Weights of a small GPT-style language model, trained from scratch on English Wikipedia: vocabulary 3020.
Each number is 50 + 10 x the weight over its row's rms, rounded and kept within 0 to 99. Layers, rows and columns count from 0. The size before them is the row's rms in percent of the matrix's.

# q: layer 2 attention query, 256x256, rms 0.116, rows 136-191, columns 64-95
# k: layer 2 attention key, 256x256, rms 0.118, rows 136-191, columns 64-95
# v: layer 2 attention value, 256x256, rms 0.11, rows 128-171, columns 64-95
# o: layer 2 attention output (transposed), 256x256, rms 0.0989, rows 128-171, columns 64-95
q136 101:59 37 30 60 58 51 52 48 59 53 41 61 54 44 38 42 53 54 43 32 46 33 52 41 55 58 46 54 58 53 65 50
k136 101:46 52 57 63 64 51 54 46 60 52 58 68 50 59 33 35 48 49 46 47 59 40 39 60 52 46 59 55 39 41 52 27
q137 101:59 49 50 42 48 53 60 44 30 47 52 50 53 44 44 39 62 44 34 61 53 51 49 21 58 40 57 54 47 44 71 56
k137 108:51 46 54 57 42 45 37 60 58 30 62 55 37 65 47 64 48 46 52 63 47 47 64 71 46 47 55 54 41 56 31 56
q138 105:51 56 53 46 74 54 67 40 25 41 53 44 51 44 62 47 42 52 38 65 61 60 51 65 59 39 42 50 44 47 68 45
k138 111:50 58 41 44 46 34 52 57 50 50 40 36 44 59 50 49 52 51 63 40 36 52 42 29 35 77 46 49 45 54 55 43
q139 111:56 55 43 46 46 53 51 51 52 25 39 43 61 53 57 54 40 56 48 35 59 50 48 50 40 64 35 55 58 56 51 51
k139 107:58 62 54 56 64 60 39 38 57 58 41 40 59 28 42 41 41 50 73 49 64 68 61 60 45 48 46 43 51 56 52 42
q140 098:50 38 54 40 60 60 51 42 51 47 49 62 37 48 50 37 70 57 44 38 51 47 37 50 49 49 43 35 54 57 48 47
k140 096:44 63 31 33 80 48 64 56 45 60 58 44 62 33 60 41 59 49 49 38 54 50 46 38 56 63 50 72 42 75 55 38
q141 112:42 66 39 56 48 30 49 55 58 50 44 51 31 48 54 47 57 46 47 43 55 42 57 46 50 53 47 41 62 54 42 33
k141 116:43 65 52 56 71 60 55 46 58 52 64 46 53 46 23 44 57 45 28 26 50 43 48 59 71 49 30 44 41 58 64 68
q142 102:51 56 61 50 37 36 47 44 32 56 60 48 49 56 58 53 55 50 57 60 56 56 39 53 45 41 56 77 60 38 53 62
k142 108:46 38 51 66 57 43 61 55 60 36 54 43 50 64 39 59 57 36 53 43 39 60 56 61 56 53 49 52 46 52 66 51
q143 113:41 58 50 59 47 64 50 55 58 65 40 61 61 50 52 43 59 60 43 42 58 58 53 57 48 49 50 47 42 30 54 42
k143 106:51 32 49 32 50 36 50 55 49 50 48 60 47 56 58 52 58 38 61 59 49 55 42 36 54 43 50 49 44 39 50 59
q144 107:53 56 48 52 30 45 55 46 50 45 47 56 45 73 48 56 48 38 54 52 51 35 57 42 34 30 64 49 47 55 42 56
k144 106:56 39 64 48 50 54 28 64 63 56 59 44 49 47 46 33 36 71 42 50 44 70 74 47 62 40 33 42 56 48 46 38
q145 106:31 58 48 42 42 42 33 42 42 48 57 50 44 32 35 46 56 40 64 53 71 53 34 38 48 46 54 48 48 60 48 52
k145 105:51 45 72 59 40 47 42 38 52 58 60 50 57 42 77 56 63 38 20 62 41 36 55 47 43 61 65 45 44 49 55 55
q146 108:35 38 50 43 27 31 57 30 57 45 52 59 28 74 50 41 40 43 29 35 47 50 45 73 39 55 57 47 56 38 57 56
k146 112:51 40 53 47 40 21 48 57 59 35 61 27 63 38 62 67 33 40 46 58 59 33 54 54 57 44 32 45 70 60 43 42
q147 110:47 53 51 61 50 45 51 48 51 39 44 39 53 26 46 46 68 37 48 29 31 48 49 61 49 55 47 60 49 53 45 58
k147 107:46 29 55 61 47 32 55 46 30 31 64 51 54 56 36 50 45 73 36 51 63 43 38 56 59 27 57 50 41 57 51 61
q148 113:51 58 40 48 46 24 51 41 43 44 45 42 58 61 46 56 51 51 46 55 41 40 45 43 44 41 39 47 42 60 60 53
k148 113:25 43 61 58 44 51 46 36 51 63 54 50 50 50 54 56 66 55 45 46 68 57 51 58 41 49 54 60 60 40 42 40
q149 110:41 61 52 53 50 55 61 42 55 45 45 54 42 61 50 57 40 58 45 44 60 69 46 51 57 51 48 42 63 52 64 63
k149 109:50 38 45 47 46 67 49 46 43 44 56 44 51 45 53 57 44 50 45 53 61 40 42 32 45 75 52 42 48 58 60 48
q150 108:40 38 41 50 45 52 56 35 38 35 55 53 52 25 54 66 53 56 38 61 49 48 36 38 46 19 62 60 42 42 49 46
k150 118:59 46 50 44 51 61 43 71 61 61 34 61 49 52 53 43 52 40 51 64 43 44 42 66 49 53 57 37 49 41 23 50
q151 108:53 59 53 54 28 48 55 53 51 62 66 59 65 53 45 42 45 58 62 58 42 65 60 48 50 49 49 56 40 39 42 63
k151 108:66 43 70 52 61 57 47 55 35 59 53 74 41 51 37 50 66 36 72 50 57 48 57 52 61 34 50 58 64 62 42 59
q152 110:51 56 52 57 52 46 50 59 53 52 59 73 49 36 50 51 53 56 49 50 43 62 56 55 55 51 54 47 47 51 43 29
k152 117:63 42 48 57 46 45 62 41 53 55 52 38 43 75 38 56 53 56 45 63 49 47 42 55 43 48 33 42 49 24 58 44
q153 109:47 47 45 64 44 30 63 71 40 46 34 41 54 50 55 70 40 44 43 38 53 52 70 39 46 54 59 40 46 51 49 60
k153 105:43 42 47 44 57 48 24 38 31 57 50 45 58 50 47 41 44 50 52 32 39 67 47 71 55 47 58 68 68 41 36 48
q154 120:51 49 54 41 55 64 69 59 32 53 33 53 46 53 42 60 55 51 35 30 67 43 48 52 40 42 58 38 52 54 38 56
k154 114:51 64 47 49 43 49 45 53 58 42 51 54 64 32 47 62 40 56 56 61 51 42 31 43 46 55 49 58 46 62 46 62
q155 106:54 69 35 28 36 69 36 47 37 44 60 33 45 34 41 47 53 61 47 49 60 49 48 60 37 56 50 48 47 61 47 62
k155 106:43 51 44 42 35 49 46 32 40 59 48 46 59 51 39 50 47 45 50 64 41 43 62 44 53 56 62 55 40 43 63 58
q156 113:62 51 64 46 50 46 53 52 21 37 56 39 61 50 54 36 49 35 30 51 53 32 38 38 36 40 24 60 55 46 40 59
k156 117:50 42 51 55 47 41 63 62 73 56 66 45 41 36 46 52 40 61 44 41 39 59 43 53 67 51 67 48 46 53 38 57
q157 109:53 27 46 52 63 59 62 42 54 47 58 62 49 46 65 39 76 67 65 48 46 30 49 49 46 45 60 37 43 59 46 59
k157 109:48 55 51 59 50 58 45 58 44 40 45 51 69 41 42 56 84 47 49 57 43 44 38 55 58 37 32 50 44 55 37 40
q158 114:58 34 66 30 40 47 58 31 34 46 31 40 49 52 46 50 53 51 43 48 37 48 62 62 66 59 65 32 48 62 54 29
k158 108:69 51 35 53 73 53 50 51 57 46 68 44 38 56 63 51 62 99 55 57 34 48 44 42 66 55 53 60 47 46 27 43
q159 108:53 61 67 41 72 53 64 49 50 43 40 53 67 57 44 36 64 52 63 69 47 41 66 49 53 53 37 44 73 68 45 58
k159 109:48 40 47 60 46 63 40 62 55 56 52 61 42 39 50 34 47 59 52 63 46 58 49 49 42 58 47 58 49 54 58 52
q160 128:56 45 32 49 43 46 58 57 45 35 63 56 51 64 60 59 42 53 47 53 60 34 44 48 32 46 38 26 40 42 56 46
k160 091:51 34 40 50 35 48 50 46 51 35 43 45 46 56 51 43 54 47 56 58 64 35 53 40 48 66 44 51 54 48 41 53
q161 097:60 44 57 36 50 46 48 61 33 41 56 53 67 54 52 52 40 52 50 53 53 36 52 33 56 63 53 63 57 53 51 37
k161 094:29 60 39 58 48 70 60 51 39 45 36 48 59 39 59 55 49 57 63 61 44 58 56 54 33 41 46 56 51 42 53 66
q162 088:53 62 65 61 51 49 60 48 53 44 56 42 39 52 78 46 60 43 63 63 44 40 59 68 45 29 46 45 53 59 43 46
k162 086:63 47 44 38 44 38 42 40 45 54 65 60 48 47 28 57 55 53 46 35 62 60 42 38 56 61 38 46 56 46 46 52
q163 099:65 67 55 57 51 48 56 55 64 73 60 44 60 44 48 40 72 48 67 47 48 52 58 37 58 44 61 58 36 49 55 58
k163 090:58 50 43 48 55 46 38 55 35 44 62 56 35 59 46 53 50 49 37 51 43 28 58 49 49 46 57 62 56 39 39 50
q164 100:41 44 59 41 56 60 46 33 55 35 44 37 49 28 47 34 50 52 70 35 67 42 43 61 47 60 41 43 70 47 46 46
k164 097:43 33 59 34 73 34 61 51 40 53 67 39 48 42 59 64 37 34 38 59 66 47 75 67 53 47 60 56 47 21 52 69
q165 101:63 34 44 48 53 64 52 49 50 47 52 38 42 37 48 25 40 60 49 36 56 37 46 38 50 56 68 57 71 42 50 57
k165 103:50 61 52 53 52 66 56 60 43 32 49 60 44 54 53 51 34 54 44 37 36 42 62 65 48 84 54 55 39 38 23 42
q166 096:41 51 44 43 48 46 50 61 35 60 49 49 49 57 40 36 79 29 32 58 48 67 66 58 60 55 29 60 60 51 54 47
k166 100:58 56 43 69 45 69 45 44 62 53 46 54 50 44 57 54 64 52 70 44 49 32 35 55 52 44 41 41 46 58 64 60
q167 099:42 66 65 65 55 50 50 47 48 56 38 41 54 57 51 44 69 51 43 46 46 53 45 53 59 52 66 43 52 80 54 51
k167 108:45 44 51 11 45 56 41 42 62 56 57 41 81 55 56 50 70 45 42 59 44 57 57 53 43 30 54 71 72 54 47 60
q168 109:37 39 40 53 67 41 50 43 41 48 60 43 57 55 65 54 34 57 54 65 45 64 36 50 56 53 44 53 64 57 59 59
k168 105:41 62 56 56 55 33 63 62 63 56 31 49 59 53 52 44 58 67 61 51 52 37 38 37 38 46 62 47 44 62 45 36
q169 115:50 51 50 60 64 82 59 39 65 55 56 44 50 42 77 57 34 44 46 45 51 48 59 46 59 47 52 56 37 37 48 38
k169 106:54 44 48 49 48 58 50 49 47 37 48 28 35 61 43 44 50 47 51 31 45 39 46 47 49 42 61 52 39 48 38 37
q170 115:60 35 55 44 56 41 47 54 58 42 74 52 57 41 52 51 35 43 49 51 42 61 36 57 54 39 59 53 49 58 51 42
k170 109:25 57 67 57 57 40 58 49 48 64 67 55 36 58 44 55 52 49 42 45 51 48 43 58 44 54 51 46 55 48 69 63
q171 109:52 48 71 51 53 63 32 59 51 50 58 39 51 54 60 52 65 41 37 54 62 66 40 63 35 49 56 55 40 37 49 44
k171 108:52 39 63 48 49 52 51 44 34 54 51 60 68 44 38 62 38 46 46 43 38 48 49 58 51 48 65 46 47 50 48 46
q172 107:30 50 52 51 62 37 47 40 64 63 49 68 51 47 48 57 54 37 44 48 42 67 53 66 52 42 44 53 46 44 66 60
k172 101:46 35 49 49 43 60 51 48 59 48 54 39 58 35 62 55 54 31 58 49 41 47 43 34 28 53 55 50 45 51 35 54
q173 109:76 33 49 50 46 48 41 64 50 53 51 39 39 51 41 63 49 47 59 56 42 72 54 38 48 57 50 46 49 35 48 48
k173 110:59 50 51 44 53 62 39 49 52 68 54 56 53 42 35 59 74 41 51 60 49 39 46 47 52 34 48 55 55 58 44 42
q174 105:62 47 57 71 42 42 37 43 56 38 76 28 44 45 44 47 57 47 51 54 58 44 52 46 65 50 44 41 60 36 50 53
k174 109:46 63 41 44 45 35 33 43 55 48 60 45 52 55 51 40 39 53 53 51 48 42 52 45 46 53 42 46 51 57 56 36
q175 106:51 32 44 48 36 51 51 39 33 50 45 37 41 56 44 43 63 47 65 66 60 52 50 40 54 65 49 48 65 31 57 27
k175 112:55 52 58 47 57 57 49 40 57 53 45 43 53 61 50 40 50 38 52 43 52 50 28 45 55 42 37 42 55 77 59 44
q176 113:59 42 29 52 37 56 46 52 54 25 43 46 53 33 65 36 48 44 64 41 39 49 52 42 61 59 37 50 49 38 48 37
k176 117:37 48 56 57 48 60 42 50 38 50 50 54 68 39 56 41 43 34 45 43 42 50 47 52 50 58 54 40 66 60 32 60
q177 110:55 47 66 40 28 43 61 40 58 51 47 66 60 68 54 51 74 81 59 46 48 64 38 49 35 40 43 41 59 50 46 42
k177 112:50 39 45 39 41 42 45 43 48 68 37 35 48 47 66 36 53 38 50 54 55 49 56 61 46 46 57 58 66 46 39 45
q178 103:49 45 47 41 53 50 75 64 41 60 43 64 63 55 40 45 62 69 40 24 32 56 42 56 67 53 61 59 56 53 28 61
k178 109:55 47 47 49 50 53 35 47 46 45 63 57 52 41 46 31 40 59 49 33 36 56 57 47 54 71 72 48 55 49 57 61
q179 105:31 48 47 37 39 56 31 73 35 40 47 29 61 43 47 48 66 32 49 45 50 37 48 55 58 65 55 57 41 65 44 53
k179 119:61 59 57 48 51 31 54 62 49 50 39 46 50 41 52 58 42 57 37 52 49 52 45 39 48 77 50 40 59 50 49 50
q180 115:43 53 46 47 49 53 52 66 43 65 44 40 51 59 71 46 40 41 69 49 49 49 52 50 40 21 37 47 46 49 63 43
k180 119:61 58 50 52 55 54 62 46 52 39 45 58 45 53 40 48 44 45 38 62 67 29 73 47 55 51 70 53 69 63 47 53
q181 110:34 65 61 44 58 51 57 50 68 52 42 42 27 36 40 52 37 50 28 75 45 38 43 50 55 35 68 66 57 55 44 44
k181 109:37 33 52 55 32 54 41 65 50 51 43 47 41 45 61 46 73 52 46 51 44 41 47 46 52 65 50 50 37 68 45 37
q182 099:59 64 47 52 58 73 55 50 58 54 47 41 50 35 52 41 49 52 55 45 40 39 63 42 53 49 50 40 33 38 48 37
k182 094:51 61 59 55 43 64 54 36 53 63 54 45 37 45 51 48 48 43 60 58 45 45 70 50 55 63 72 49 71 48 52 60
q183 110:61 58 48 58 64 44 69 43 61 58 47 50 41 47 56 49 49 39 53 66 31 54 48 51 50 51 58 42 49 64 54 46
k183 107:58 43 45 33 32 42 50 42 56 37 41 48 36 51 49 75 40 64 53 27 48 47 51 61 48 56 48 40 54 52 61 42
q184 102:64 51 43 54 58 56 47 49 63 36 48 45 43 44 59 32 39 30 59 58 63 63 76 66 53 24 49 51 39 37 45 68
k184 106:53 41 46 42 27 44 45 38 55 50 62 44 60 21 36 67 48 53 30 26 51 43 33 50 51 29 37 48 48 47 53 50
q185 112:35 40 48 57 74 55 58 50 56 42 30 48 33 38 57 54 36 51 62 44 40 45 65 49 46 46 51 51 60 62 52 69
k185 105:32 74 45 56 63 66 60 54 38 26 50 56 48 51 32 37 55 59 60 47 50 44 52 45 61 45 57 62 46 44 47 45
q186 107:61 36 62 59 71 38 51 47 66 48 41 55 52 48 69 54 50 20 59 52 45 26 66 73 53 46 64 65 62 53 57 50
k186 109:49 45 32 51 54 49 51 56 45 48 46 59 45 32 46 51 49 47 51 50 65 47 57 38 56 46 38 66 63 66 69 35
q187 109:64 47 56 49 57 46 48 43 68 43 52 59 52 48 56 53 30 44 58 57 59 51 53 51 80 38 67 47 50 50 40 55
k187 110:48 78 53 50 47 49 32 66 45 44 52 49 54 50 59 26 58 52 42 39 28 29 54 50 49 66 40 54 35 50 32 49
q188 106:61 57 45 48 51 68 48 49 63 57 46 55 48 63 51 52 53 54 58 33 51 44 64 52 81 55 50 62 44 61 56 42
k188 109:42 48 29 53 49 45 57 50 53 35 34 37 44 62 53 48 60 40 49 61 43 43 52 58 54 65 54 40 48 51 41 35
q189 109:58 65 29 46 41 66 43 59 75 40 50 54 38 52 60 33 44 33 56 73 33 49 62 48 56 35 48 61 64 50 45 42
k189 110:47 61 46 46 57 50 48 31 35 53 50 52 58 46 47 45 65 46 39 42 45 71 52 55 58 50 53 36 46 44 36 48
q190 109:46 60 45 60 53 58 57 39 51 44 51 53 75 46 40 47 45 52 56 60 42 49 43 44 59 47 58 46 45 35 59 33
k190 108:46 51 55 41 54 44 37 51 45 70 49 27 47 65 43 56 50 50 73 61 42 42 60 55 47 48 36 45 68 56 47 48
q191 107:64 46 48 44 46 49 56 31 65 49 54 50 59 44 34 49 33 69 53 46 57 53 59 45 40 59 51 52 49 39 57 62
k191 107:43 46 59 53 30 57 45 42 34 62 31 65 49 60 46 40 48 41 56 65 47 33 48 51 50 59 40 57 34 36 38 53
v128 102:59 56 44 55 41 43 74 49 54 41 51 50 48 42 52 48 44 50 39 53 48 54 53 49 49 44 52 27 55 45 53 44
o128 098:46 61 39 44 50 50 47 55 55 56 58 49 46 51 51 60 56 58 53 55 47 29 48 51 36 51 61 53 50 29 39 48
v129 112:50 45 35 50 56 50 51 66 55 57 59 61 34 54 59 44 70 58 43 59 62 33 57 51 55 42 55 53 45 53 72 59
o129 105:78 53 56 57 45 40 59 27 53 26 47 52 43 53 55 48 36 47 51 35 70 60 51 59 71 64 63 40 36 55 43 54
v130 105:45 40 38 56 66 50 54 41 44 40 40 51 37 48 69 67 50 42 65 53 50 38 43 54 50 35 40 56 42 50 46 56
o130 101:64 55 47 58 50 46 54 62 63 38 56 43 55 53 60 55 42 46 44 67 59 39 43 47 43 61 58 59 46 38 41 51
v131 108:52 42 71 41 31 55 42 49 46 52 45 56 40 41 50 53 64 42 61 52 26 59 34 50 59 48 62 52 41 33 59 60
o131 097:40 82 60 61 46 54 50 49 50 50 47 66 46 51 54 40 71 56 58 54 53 49 63 42 48 43 36 61 55 54 51 26
v132 118:45 48 48 63 56 44 38 59 38 50 64 38 33 50 62 32 39 41 38 42 49 59 35 48 67 51 40 49 51 43 63 69
o132 104:51 55 61 27 58 49 52 40 46 42 55 55 42 60 50 48 57 43 57 33 44 64 49 40 56 44 48 56 39 52 48 40
v133 095:57 25 60 56 72 43 35 53 49 38 58 78 54 55 54 46 46 36 47 46 44 61 52 54 33 35 36 57 39 64 60 48
o133 100:38 43 30 48 43 43 49 39 50 51 55 53 44 59 49 65 35 40 64 61 59 51 44 58 57 62 71 55 65 49 39 64
v134 105:59 60 43 62 36 47 48 42 46 59 49 61 46 60 62 57 38 63 50 48 67 47 70 62 59 50 46 49 40 58 54 55
o134 104:37 35 40 50 38 49 67 52 41 54 58 41 52 63 66 37 58 30 50 39 66 40 52 55 58 63 47 65 41 59 63 55
v135 110:44 46 39 58 41 54 55 56 67 58 53 47 60 42 50 53 60 41 73 55 50 58 62 32 50 56 49 64 66 56 57 58
o135 097:41 28 49 40 39 41 48 55 41 45 68 45 35 35 56 47 37 55 63 38 75 29 30 61 60 45 49 30 47 45 50 47
v136 105:64 38 45 58 39 53 42 49 58 62 58 43 43 64 56 55 50 45 51 67 60 57 36 60 52 52 61 35 46 44 57 67
o136 102:61 60 66 41 42 35 51 52 43 69 50 27 70 55 76 70 51 58 42 42 53 73 61 51 39 50 47 53 51 53 55 48
v137 115:39 49 63 47 42 56 34 76 45 54 54 54 52 57 76 64 55 70 46 71 30 52 73 44 48 57 52 55 63 56 52 51
o137 099:46 43 57 62 45 47 68 45 60 53 60 46 44 50 30 59 34 40 42 50 45 43 40 73 55 33 56 40 26 46 40 74
v138 115:63 64 54 53 64 53 38 48 63 47 47 52 43 41 60 36 46 41 48 66 46 55 45 43 42 60 50 55 50 42 34 68
o138 104:32 43 61 35 48 41 44 62 58 63 41 52 57 64 48 39 59 63 50 46 41 48 39 61 53 43 58 33 44 60 35 45
v139 108:57 45 44 36 47 52 58 50 47 70 47 66 28 51 45 38 37 59 55 58 65 53 37 53 47 49 47 35 62 46 38 42
o139 102:51 45 63 68 50 52 51 43 52 56 50 52 52 55 40 48 47 47 39 44 56 59 40 70 35 42 50 70 29 56 64 68
v140 111:44 41 67 52 49 48 51 57 48 52 54 43 43 52 62 42 45 36 52 68 34 62 46 52 53 63 54 36 59 64 45 51
o140 106:25 50 49 34 46 36 47 59 59 49 75 61 46 63 37 65 71 47 41 49 43 54 60 49 51 61 33 69 49 57 57 52
v141 109:44 47 66 56 45 55 58 51 40 43 52 52 54 42 20 58 75 59 65 50 65 40 31 47 47 50 43 56 42 48 61 57
o141 104:47 57 52 55 40 51 43 56 60 41 44 50 51 45 50 53 39 55 75 54 45 50 64 47 46 45 58 45 58 63 57 55
v142 113:43 51 61 54 51 45 48 42 53 44 57 56 48 58 54 50 35 45 52 45 54 52 69 48 40 55 43 61 43 75 39 37
o142 100:38 36 51 59 49 49 54 62 63 58 55 53 39 44 50 42 53 50 49 48 47 55 53 52 59 49 43 41 32 51 56 54
v143 108:60 36 43 47 46 47 50 58 61 62 45 49 58 47 85 54 52 33 51 48 55 49 59 49 55 62 59 48 56 39 51 38
o143 108:45 60 53 44 53 52 34 51 39 53 44 58 60 56 40 51 50 35 51 45 51 55 42 62 35 54 24 49 66 42 58 59
v144 107:59 49 60 37 52 46 37 48 54 52 52 43 58 23 56 50 56 44 29 55 45 42 48 63 56 44 55 45 55 48 47 45
o144 098:41 48 50 57 41 59 47 48 51 54 52 48 52 55 46 52 58 50 56 51 55 56 58 48 48 53 48 45 65 56 53 60
v145 105:39 52 65 52 43 57 52 46 47 47 70 60 49 34 49 39 61 45 33 52 50 56 60 41 52 62 63 42 53 57 55 36
o145 092:69 44 48 45 45 46 46 48 61 75 50 34 27 55 59 43 42 60 50 55 39 55 44 50 47 41 53 46 42 43 64 60
v146 111:66 49 64 69 52 37 59 59 45 51 55 41 60 56 49 46 54 42 71 46 51 62 47 44 37 50 52 42 45 66 45 47
o146 104:45 56 43 53 48 61 45 40 50 54 55 51 54 30 52 73 52 52 41 59 55 50 46 57 55 55 49 69 61 42 42 45
v147 104:48 46 42 35 33 49 39 40 44 48 51 51 61 51 46 56 38 65 49 50 59 48 35 42 43 44 47 39 42 53 44 50
o147 104:68 45 44 45 57 53 56 41 59 44 52 69 48 55 59 50 58 40 30 48 62 43 46 35 43 63 61 71 49 43 82 46
v148 103:59 58 41 53 61 53 42 56 54 41 53 41 58 66 47 57 76 35 42 52 40 58 58 50 56 51 50 66 63 60 47 36
o148 100:44 52 51 51 55 52 44 25 41 57 61 58 45 49 51 56 37 55 56 45 63 53 59 56 68 53 65 50 47 51 60 68
v149 108:50 40 47 51 51 37 40 50 55 53 54 51 54 40 50 50 54 58 51 52 74 51 55 52 37 46 53 50 49 56 55 55
o149 100:43 67 44 43 51 60 54 33 41 52 64 45 39 43 52 46 49 34 40 62 41 58 45 47 65 41 52 34 66 76 49 49
v150 111:48 57 40 65 39 46 52 42 44 52 46 49 54 64 52 49 60 58 74 40 44 45 59 67 51 53 55 63 30 56 53 38
o150 111:56 60 44 40 70 61 68 48 38 48 60 53 49 47 51 36 45 46 45 51 58 44 43 44 73 37 55 52 50 31 40 45
v151 113:36 51 60 26 64 45 44 55 54 54 52 54 58 61 55 46 59 58 48 45 57 52 54 56 47 64 46 57 34 52 65 60
o151 105:51 40 47 67 33 54 51 61 65 49 41 53 55 48 49 42 47 56 63 60 55 48 64 43 48 51 57 35 68 48 44 48
v152 106:60 49 58 50 64 54 31 43 55 51 51 56 49 38 56 50 39 34 55 59 50 58 58 66 56 42 64 36 50 33 37 60
o152 105:55 47 50 40 49 63 53 64 65 37 56 56 40 51 39 63 41 52 58 50 53 64 45 49 56 43 47 37 45 48 52 31
v153 121:41 47 58 59 42 64 58 48 49 64 28 50 44 45 34 46 21 43 41 56 42 52 56 48 38 35 48 56 62 57 61 64
o153 107:46 74 45 44 47 37 50 51 64 64 49 64 57 51 57 60 57 31 63 46 31 56 68 60 48 49 37 41 56 49 57 61
v154 107:59 54 37 50 41 53 60 67 42 49 61 62 42 59 50 51 39 49 49 48 46 49 43 68 49 56 40 57 50 42 53 38
o154 100:49 32 47 43 52 49 50 51 62 63 44 40 53 55 30 56 51 58 38 55 63 30 50 35 68 39 46 56 64 40 49 66
v155 104:47 46 59 57 51 52 69 62 42 38 37 34 63 59 42 51 57 54 45 47 56 46 44 54 52 52 46 50 60 42 54 53
o155 098:32 48 36 44 57 51 44 46 53 44 48 46 65 36 43 60 59 62 58 49 41 50 56 54 39 62 74 58 57 39 36 57
v156 106:58 34 49 52 57 65 49 50 51 45 29 56 57 48 43 29 33 67 77 52 57 42 62 49 50 64 49 61 40 67 43 55
o156 094:50 55 25 46 50 52 37 54 47 42 57 47 52 47 59 65 75 44 41 54 53 28 43 49 69 45 68 55 56 43 60 80
v157 105:65 41 48 51 56 57 41 56 67 34 37 43 46 44 51 66 57 63 24 62 67 59 40 48 38 36 47 53 40 48 61 54
o157 097:53 36 58 55 31 55 58 27 47 62 59 37 51 65 35 42 49 61 50 45 45 46 71 59 75 52 23 47 76 38 48 46
v158 107:44 51 60 45 42 49 47 46 40 48 55 51 64 52 47 52 45 51 47 48 60 69 60 62 73 61 46 40 30 69 49 31
o158 095:47 38 55 59 42 63 41 50 66 50 48 48 26 33 45 40 70 44 41 49 62 63 39 58 48 45 40 52 48 42 58 57
v159 100:53 62 37 39 47 50 31 47 45 51 54 49 40 47 35 63 45 38 57 35 65 67 49 53 41 40 49 47 56 50 41 55
o159 092:55 43 42 56 46 46 61 62 62 54 43 35 63 58 60 36 32 56 55 59 42 37 60 46 50 43 52 54 45 48 60 41
v160 120:25 68 54 46 54 56 52 45 37 58 62 67 62 65 59 44 45 65 47 48 53 51 47 39 54 44 38 54 51 57 74 56
o160 108:37 49 41 55 39 50 41 57 63 40 47 56 46 39 61 50 46 50 52 42 23 55 44 50 65 34 65 38 41 46 48 34
v161 102:65 54 58 30 59 48 46 45 58 59 57 44 42 42 49 46 42 39 45 62 52 34 67 46 44 51 42 43 36 57 50 54
o161 093:40 46 58 58 61 56 48 46 48 43 43 60 55 58 50 53 75 47 53 63 60 47 57 36 45 40 66 52 72 46 56 52
v162 114:51 39 36 57 45 56 52 59 52 39 35 52 58 64 53 47 45 65 36 54 38 24 55 57 36 36 59 42 44 73 56 31
o162 106:49 47 49 79 47 36 48 52 52 60 69 53 52 54 53 57 56 41 53 64 56 52 42 68 67 58 61 49 53 34 42 65
v163 113:39 53 49 59 54 37 68 60 52 45 43 53 57 65 35 44 51 55 50 30 38 61 55 54 67 51 50 51 53 55 40 43
o163 098:58 48 49 34 46 58 51 61 33 54 56 48 56 39 35 38 46 49 48 52 59 47 55 37 51 44 46 33 48 51 59 60
v164 100:37 53 54 52 56 50 48 42 49 44 53 30 60 59 63 51 47 69 38 44 49 42 58 48 54 49 59 65 39 69 34 62
o164 096:41 50 63 43 43 37 42 36 46 46 51 54 57 41 46 46 55 32 58 53 61 42 67 65 80 50 44 53 52 46 60 55
v165 104:58 37 56 52 52 52 58 63 52 57 50 59 44 62 58 48 52 52 62 37 50 51 63 46 62 48 43 55 45 54 56 53
o165 099:35 56 60 55 41 43 41 36 54 49 49 49 45 44 39 41 59 56 58 63 64 49 44 55 43 66 51 41 43 49 50 43
v166 109:47 43 70 50 38 66 36 53 42 49 52 54 61 65 42 56 40 54 59 42 43 58 40 58 45 45 41 62 60 24 45 48
o166 098:56 54 50 45 59 36 37 60 45 69 52 57 41 59 37 42 54 55 48 37 56 39 50 44 49 47 62 46 49 80 59 49
v167 106:47 49 57 41 54 47 59 40 45 31 56 40 55 36 69 49 40 51 72 50 45 76 49 62 45 62 46 60 39 36 51 64
o167 099:52 54 38 57 63 61 55 55 56 61 31 36 44 64 48 61 43 41 64 70 41 38 48 42 60 42 51 69 55 68 51 35
v168 105:40 38 58 44 44 54 54 82 54 51 59 67 47 48 39 49 57 41 54 59 53 58 55 39 50 61 64 63 47 39 53 46
o168 101:53 38 28 53 41 38 55 49 58 55 28 40 39 52 58 26 62 41 64 49 63 43 52 65 46 65 56 49 68 53 42 44
v169 115:59 41 49 61 52 44 44 53 54 37 50 57 59 49 38 45 42 47 52 56 31 65 38 57 50 51 48 46 50 48 58 45
o169 109:44 48 47 60 51 53 38 38 57 48 44 40 41 63 62 66 41 56 43 44 45 50 33 47 40 42 61 62 48 37 46 52
v170 109:53 35 39 43 51 37 49 50 50 35 57 49 53 45 37 32 56 35 51 51 61 74 52 50 48 61 50 47 48 19 55 61
o170 103:52 35 41 53 26 54 41 32 31 29 30 41 53 52 68 54 54 50 43 47 45 32 52 36 40 48 48 71 57 67 38 43
v171 098:37 58 30 30 55 56 38 59 65 61 42 32 51 52 54 68 36 69 42 62 48 57 43 41 52 56 47 44 56 73 52 44
o171 098:61 42 54 72 62 46 38 38 32 55 46 62 38 62 49 55 32 35 49 52 35 42 45 49 54 37 38 58 47 37 69 39